config.toml
n_layer = 21
d_model = 128
n_head = 4
n_kv_head = 4
head_dim = 32
d_mlp = 512
vocab_size = 8192
activation = "gelu"
norm = "layernorm"
norm_place = "pre"
norm_eps = 1e-06
positions = "rope"
rope_base = 7580.0
rope_fraction = 0.25
qk_norm = false
attn_scale = 0.177
bias = "all"
tie_embeddings = false
parallel_block = true
init = "uniform"
init_std_qkv = 0.0532
init_std_o = 0.0532
init_std_up = 0.0532
init_std_down = 0.0266
optimizer = "soap_variant"
lr = 0.00385
lr_mult_o = 0.996
beta1 = 0.95
beta2 = 0.99
lr_head = 0.00954
grad_clip = 1.0
warmup_steps = 200
schedule = "wsd"
decay_fraction = 0.777
decay_shape = "linear"
final_lr_fraction = 0.05
batch_tokens = 65536
seq_len = 256
doc_mask = true
train_tokens = 339300000
steps = 5178
dataset = "wikipedia_en"
Each number is 500 + 25 x the weight over its row's rms, rounded and kept within 0 to 999. Layers, rows and columns count from 0. Numbers have three digits each. The size before them is the row's rms in percent of the matrix's.

# layer 3 attention query, 128x128, rms 0.121, rows 0-31, columns 0-63
075:530476492505520517492480555548555461492513461494485488535502510440496508481529513467486509548501522525492520510476510516460444517481512481501479523500527514498533453447451496500476511515510528
104:522530498485506496453496545557509475494472487506454487508455537393525535474461482474469517527514499488539505508501518480481488521519533513516492554484519502522487493471516489484470508510511530
080:493494498521464507526496491518509533498521492505455468499515507487514523512526429528443494515546502555500476531500510511510490492525502445463542510478503488473498539474514507510482462455519478
120:513466497526497497503485543556536478501524531516445478517510483448501518494518446517451511527545541506498500525516530530494445524523496477488498536463517496481523497476489482508455475508498520
136:502518487489506481493507453499477498497470472466535502495541502513513485521505544469519518435453471492473510461457473484505550499500544507491510467528504493513514484543497514489531520505471489
074:453492488494485489462511491450441509520462480458546464500496522484535472467518525490490513530474472494501478483551474501477484515577457508502507509546505495501494496515503501480506512474504509
107:489524516463517472558472464502469487531500494548520530495495514481480541480491461506533491503514496460494444514500494533492525479456532515536474503506515485533502519495486515539494503496489511
105:493489499474497543514538524499498469492508510542477505527499513534490545519555461502499482509509480516490517529508457550506465492526514495451496510503466464552502476485524494460545453498506492
110:500476487444477508486455526492508472495471475507481460529518533473507514498408520472509487525474497523493503485488479475519517519505462493504469492527522511526531478463488516524524533520465479
100:464507517458489543506481440523488495541490495507513481510462469563504480454475471497470503497484493518532497484485518525458534503537516496513514534477519509481502499498552526490502490477526456
103:523494460525479499499491503503550499497507475483534487497522487509517482472541518471509525527466487528485508485523543470554481517530457493505470485496462519550508486526478538490511519476493467
098:507522538498514506491515481531482499495461501486548557469464522507523522504510473519502532438497492529491482439502466497517494507469535479515495481499508514513492533523470504494507497491493469
095:566472439496505480497498492491495543466484514452494539500490526502515510516468475503501520512494497501511503462475428501526513438509497523499561490507471497509486510524470510551499545485532511
102:514512465529507562510490543520534504543500515490448476504492488484499510469527487503550468511458501461499513524546512526451512493532469525530497485454489520518527457517511533528485470510522468
089:461536484467508536484484546536550460505450497548484508531530442431512516500534508515515451495488526522465521481480550509480494494502516480531489524480493486519491513496485510467493486531491483
101:472518496467483509504511515486499493518510500540477520460485526543494419470470518465520539502531468464549478496497496501528508521485500516491540509531488494509513534436568497475490524479499502
095:526518521466509469542492495457495484500460496506495473461457489543484502524490538506492478499458483478494452519513509527524517490512461507491500498493459539516518484537474485504460519496529460
101:505492477458532517498488472512525479527495488497480488497532513507442500478488547481495528515493484530535503523493529483496486481517503496501538508488539501464473502473426541530510483503474495
105:503480453503507512497500503491496502526475498520550476542508528476485499480486483472501498488504490495486554483527436470467493525570479522503477531498475555498493512544507494463481478499453459
104:505487470474494464532485497516473490503544502490554528534510513508479521523479478459532515479491477492523491528502520500498477512523490504485508520508523509516523502492529520468521508540497469
107:492508500521484502491534514483468506500508456490482490505510514484496487521530490429501475506478506504523475483483485503490483517511471478527532512504496497530540520497523528512521455481500555
102:536485495554497506480480509482548502511523496483522474460516493504526499466534473503501467533472498499517500502513552510475474500534550497522489513501534508539488483496471528494489493527549488
106:448471486488539468468503502516526472544537522483490516539531503510525509521474499504504469493477494472522527508460459483503488458523507458499524544518531517533496480522490553487559479472495491
102:473487509508470472497502518513471533509486490499516474465486506494489500483487489478494503508462504467485478527492541498503512475523449530421464463477509516516508481502475546512478496473512476
093:540498512477524469452470516510531467516489499487496567549520481481511475509447502512520510465527530489474469500458509555455484495470544473494511490486495505443534493489477474476467476492516500
105:469516495516491529491499537492514512487475514506502491460524488549512462509519463478505528504513466520477466501508485490527487492520516473503488491496460509515449440507513520473506476509495538
107:544525426532486493489487439537511498488520527507476493511474485543535478505532529482552521516451495480518496521492497487478477503515455469539491495500446486497475471513487494524556525451489538
095:503531469512440511476508491491508486511457485500504526523485520467478565522492504480517485478500504525500522530512506491471507478523527503504514451466504434502501525473491462504537495505524475
093:502479500487453484505509528514492486489557445466496481438506487550504503544553488545488506540548473522468517496521512524536499487551537489487470514532511518516476477479520499502539516498445507
097:546473499478527480506498510494516513463531541498489489494536451495471489512504525458531473467510496546505527472516510534504510486508552477490521509519499518482491447506485505467504466521506492
099:487473508477502514465483512536497525507543489533506516516518484462527484435526483476440480520496519472512513509500445507504496466485547507527526502455489499474485496492488470481525504550490509
092:447529543528498424532520471525494512510519503505466482476479537533508492502477474507483476503493482476487489487479468454515460449542477513502536487519510502494547498539481477503476481512502499
# layer 3 attention key, 128x128, rms 0.123, rows 0-31, columns 0-63
084:455514568500486484535495465461464503521506499474491535496487481480500510515567518530494494486495495463480484503530455460511550485477483521512501451517528474502526517533494487543518480517472494
093:468486507466538528464510517437475519470545511510500491516503483466520500488510508478513514503511476491536528488562496527500440470488499524472517495471516512485449497497509473458509550451496495
157:469502524477502533463459510506510484494495509480470475513455511479506526515501496434494503531481511501517485498517482505490449504454493465476461488492532521533555465519447545513537524506456522
052:413517536522508549486517504516485504489460484501503461494463504543514486509448483524481481518481500525547465502523483504501471505456472504512515533517499511516548495488491516485516513511475551
043:470478523442517528464519490441541523455493515512499469518521495486543486495489531482490480512508478508534508520484522501493438462530464518506486479511472530524514462440493501437494488469495480
158:472514508508509508482482492533547533490511505476505491503432519514494499508491484497477504526488494524536482498530492506523430512469503462511484492497534505538530482521499536506488534540507536
098:512502499544484541445517511521487511446495462485498472497537518502474499530474475522480515476490473532513534503467478511488498487520514520436516539514473529478497504494466503513552492504500485
103:510479495538487447512504527524526512474507485490520531487491500490496502527413465503495537485499538483497474488494486465477484528511481488480511491505533470466468486490497552530474486471487486
105:491489504489504497520480519497473497538498507504539557483484501503506483484495525470533482510507518542499501502520528558494476471500485513482530477490495518448498463549497519473511528482503486
108:532462546495475519531501544489468479493502488470493489531525477477484476514510490501520486528496530534486540484505545508453482483489482477483498530528492489492558521450463523503522473460518538
103:462561500498506500495515490517475477521522561516541500478485511509541483454509469524471469503485518548455524575521497480480478504465516465457555510514488480485464500492530488513474475498509511
107:523512474505496443523483498508459492498515493481539459484494495535489517492529489516498491446494529520516564471522508489508510499492490523530532510488497472460459508503498458491499498507556559
099:494501506474473492503521498508488490534490499523499519471537498489519518510482483547460530517533538551472454529510510489498500504478539496501475493502493499493481527519457521516510477459479487
094:472522473502492486525508504480532532491518486514535502529497532500464442502495500541553478537493535512474481501517495476490482475509501501483507501477477494476504562538522499429498462495504521
097:527511493485492559495493479447503446528484525479482492513476480523528491473472527493544456482497511506546503487514489496451465523480491516499515495505488550497517489496551497487537529442514536
106:490498521509479507505441473538523501549511444489478546522489517521492498457489442508469490534499461520457488523524516508492524488510505477518494511468509463494479512504494466520515444514513476
093:492497485492444514521497480537499526541497484505440515507498489510463528449521452522473507482527554511489480497527452494509485476483530503481522505498516520507505499510567528469500492520492493
097:492488504510444536508485464499498498510471481526546499419507523570508513430499498552514470512482517490506535484518487522554510510519495487507509489504443500541468521515548501485474547446488495
107:503472565502514509541510492522516494473494544486468472519533537517521516538496539488504477486537452470484483534509519492494488508477464474497544489507505499495537550493443470496490503482483512
101:510500479530467475525543472518538562500511501508532491445452472534529484530524498529521539522491498504511526478492516494509506507484486493518502532528519473499456502512525479548501500549526462
104:550495495485485511450484477555497511499494480503495522500477536487497537468504515489485526497530475475484486515462494455516502546478489537525468490519506502538510534505464528519467491529477473
101:506551488475532490492470466455487491492487539491520509531494519471493462488526510491553509514507503505544541551505526458532448462514519543526527496517485467473481552503502517497489450466501477
107:519519477464503493493522496497439460469492478514541518495497494510497525460479498477503531485537536541483458478500479523469466511522468499460479437464478453513544515537475472508496479506475491
112:501520465509513502472489475508482499512474522521463490491461492494485501480485497522502499498503500501514513500521468489529488480504483458502524512514506449498481498473540507486501455541536498
091:537536488475492512498518489459498469506474498517471469506500480504470493483491525472561462500508501518503510453511505540488513496531527558520480511504434497476488524496456441479523521494484527
107:504510518500527556524480445511456517519541471487452479524490493416490499493543493506472501456483478497484483457478525550481478479504504520505494509507502478514495510501499497523517525465444504
113:486486469514500486472478479520525530512494498485538479461461480487443501464534456507489461551461513496471490505463508483514491496462575489498508485500486463460515540507568504523499526541510522
094:500493470474505522519503526504488558508521518482503501482514513514529463504492517467506477512504496512489539498485456433467487487491525475523473575488495492504485508533529501519476470483502487
098:470541464526509474517518506524510506545479474508488520514483489522501516434542506508470541522470468528570527511518492455467475508503528527501475515500520485507506533493531507545465488507497483
099:464477537511536494496502493453458511524512465481486454484482468486515427497531498511530451510495510480503504513501508528505464518495514552482512516462474505489474492492525488518511534489524515
097:448543469495476540550519468474518513488498530478524481526479545490490505490503480521522524478475499477518472457487522518472459506518500500496528488473509492513470518482491486445522479479541501
097:551515473501520501489508538521482558496487525504465475528485514442481526517509522537521544513527463493518505528464516497505478526496479477499468463458489491534528455487510518535480479501423452
# layer 3 attention value, 128x128, rms 0.126, rows 0-17, columns 0-63
105:490464489522503530502480529520539507489484532502473506463530512500510434522502519490476492547470498492479471479522508529547502493491505524510516513554482515442475481511507511517519542519531470
102:498527508481530542490497501473466464474472502546510500528553471487509484507520468508543465497507507471486514525498485498495500453484464600517449484514472537518500500481523541525511476512504534
101:464502508493482470476474507490589523471525489487510537501560516493451504536506491492504547542478486517518462492451502514470480500475521494494509559474526480527498494500518492518505523503515543
105:523530465523494472497504519497496473533447540469528478491449485497549508469553509490461509479442551534486488507468444525524494495524514503478523526487492510505518539504495511490537525509525482
106:481556496557479523521492473504517482528503503501525513505521478428477462502448484503537514487535510542503500536483497530498467580483470510506499485519531485475504501543484507531509490503502510
101:516548466501562490535490495506484479516512446499432510527518497501490526519476535489538518519473491506507466513508497489505473543492471499473536499515515520506530490489479507501482463532494478
100:498518499497518510493451539459520529530482446494470509533514487517510498492486493461502474511499554462510481514561529484492522515503498481452485523511461550512538528518514517493514472500491501
110:467494535467489490503491480514557479475498513561465516461515499511475502504469483517491489531481548475542501461501534441521509471512479523494499489453541534480512508460504485505499542519457476
112:527492545481449505457478509516494464476532556522504538520515534536501509455521487533542485505546486486477474496519490553482482509497527478459490492494498472481485504548508494494522487513508555
110:485506446502522506520491475519529477502524503507548503490497480449509501524505486482503510401481463507485514510522556527475484482502472517506528504488509478532494471521486509477498516507507493
104:493524517533476469484490508519460469498516496529469562484500538493482472488505462504478542520500491487481448513479463490472505525522547494496451510488483503502495481541502523500463486533537519
103:475450465472501531491508493498509484520484514454506499485491506458523520506502511510506455496502494508502512473528458501482443500477563487475503531485504493538497461481537515472496494472510529
113:490486504480538471484503497484535466510503539490505500510480511536499490458512477507547533497518466509515467474449507486523526460504501538478510461502544501543530528513468512437520517518456508
111:494488508489495499491519515522508486518477510471465496474501526500524494474550552499510523476498482546496479490495484455535506496520521477492519520498483568481495470496525520471507502550477487
102:537509509511501503506502469502494486506500487508501505471506555532506516488496495518445493508523494538497487520531490477477491473538474482446538484480488492492528518516538444505499485454474494
110:519473487499487480500465496459476501525433522477533521505501503488490533492495504501512428531514553505490472476496490468527533530487515530475519497489507509469548526493534514504506468519522545
112:508525495460485519515505513519514509520502520524533479478539522469500518527517479503473456497527499469512453511500470488511488483451529480530508538516502460517490508495513529529464524507508462
111:510503507474492525517521517531445539442487531485493491508541512478492477478541476538505485512479514515460520555540459501519494565525520511513499535484493461475508468463500491517529536512473478
# layer 3 attention output (transposed), 128x128, rms 0.117, rows 0-17, columns 0-63
104:499526506499452511436492485529468486530458469543496510456492478508522493510505461440498527524472456462479462462503509540540491478496530470524517491510524517501482525514483515487504521454517493
109:501483504487488513502479498457479489492473507526511544506554452518515527460506469514530502505530472448496523477516479481477505515512512502486453546529531461532506471485505517493513491530503527
095:504512496467493468492522516507459441541520498488492540520484507496531484528526498493488514461523520498481482469486515470501534510489443493528552507442499534486510480492495518493500486487597484
104:558477505479462468525511515491506531487492522486484465483517527529491503531497483487485511540486457486482513509458477515497520494470506443470509527537516519521543505514496475487488517510505524
106:491480514468512528503493490493517531469467520483500510524577476488495502484519512508465460476505541517475467471523476515512501550523499520505531492504521568514473496452492498499500508470534509
095:502506517492539544531499495555510491450489512532454519501492502463497469531515510495506471468511544537489508480518476511506468499491481452516490514498485484496501473520505490487530478514492536
111:509462521462536572472508513480527481510469483490464464515463485464547506487491462461513516521492506468504466500517518459456510516480492503490502532496464510504538497496544526480509517458477530
120:486506504520526496493494490530458489520523461483501517499499472505481452481573502509504474497466478565487511508527541526501502449518523501476492535476488502495484496502521497460454501489549521
111:529474463508521525493496513490519507550522471485508505535536476497510522521480515507473514517523565525519499485469487505502479508469533445498513497493469570471516516487479465499508524500496479
110:520480486499516515504502517462478484474464514476538519462501541526497492485464516508487544462503487535493505481499506527465521456522460494480483510489525524550455481530483488508483491462509496
110:520528497540477499512443489520493507490516534474490525511495541476494448506493482445464484523518498530534461519481485521524552558457508454491531526540521475526501466495524507469519526519477494
109:489514546491503516480528516469532470540487502496522523457485522490511478528487564469511468531510524523495492534512484449506486502498526476482500484498486514481531517521481498475497481513499477
109:501466459447527503538491491525490478480479502521510587486500523504459477492537498476500515538482503511466488451523495509536509521482509483518519458504518540502549515498509487481486517485480473
108:507489516472495558527525518533518500509520476488474498486515464502503506499533514541474527511457481542509525488528512509504468479486511487507534481476528467530519491484440475498509515469495497
105:560496502495510512466529431517505508478539517465536504494480504544517494503517481474455500475479538487516502466494539537500501499529483470473509476550524459521486535465457495507495483490503532
110:521502494476533475543471511532469490539515530484505495512523496555472522527467524510520484483517511470468496484513483520495434519529501471447488486483546509497516482511523517459479490473483522
110:487496509474474494484511449501557520512474496461470517497529539513504538485470494495509486514507500497518529526526486484515498466516519492477525491477479497535544502476537439509473466512528496
110:532543552470476472476491490538493546502554491507501499524479480494526495475555523494484518487506484460553521504509463474506502496500533493504516511470549464497488487518534535482523542517498490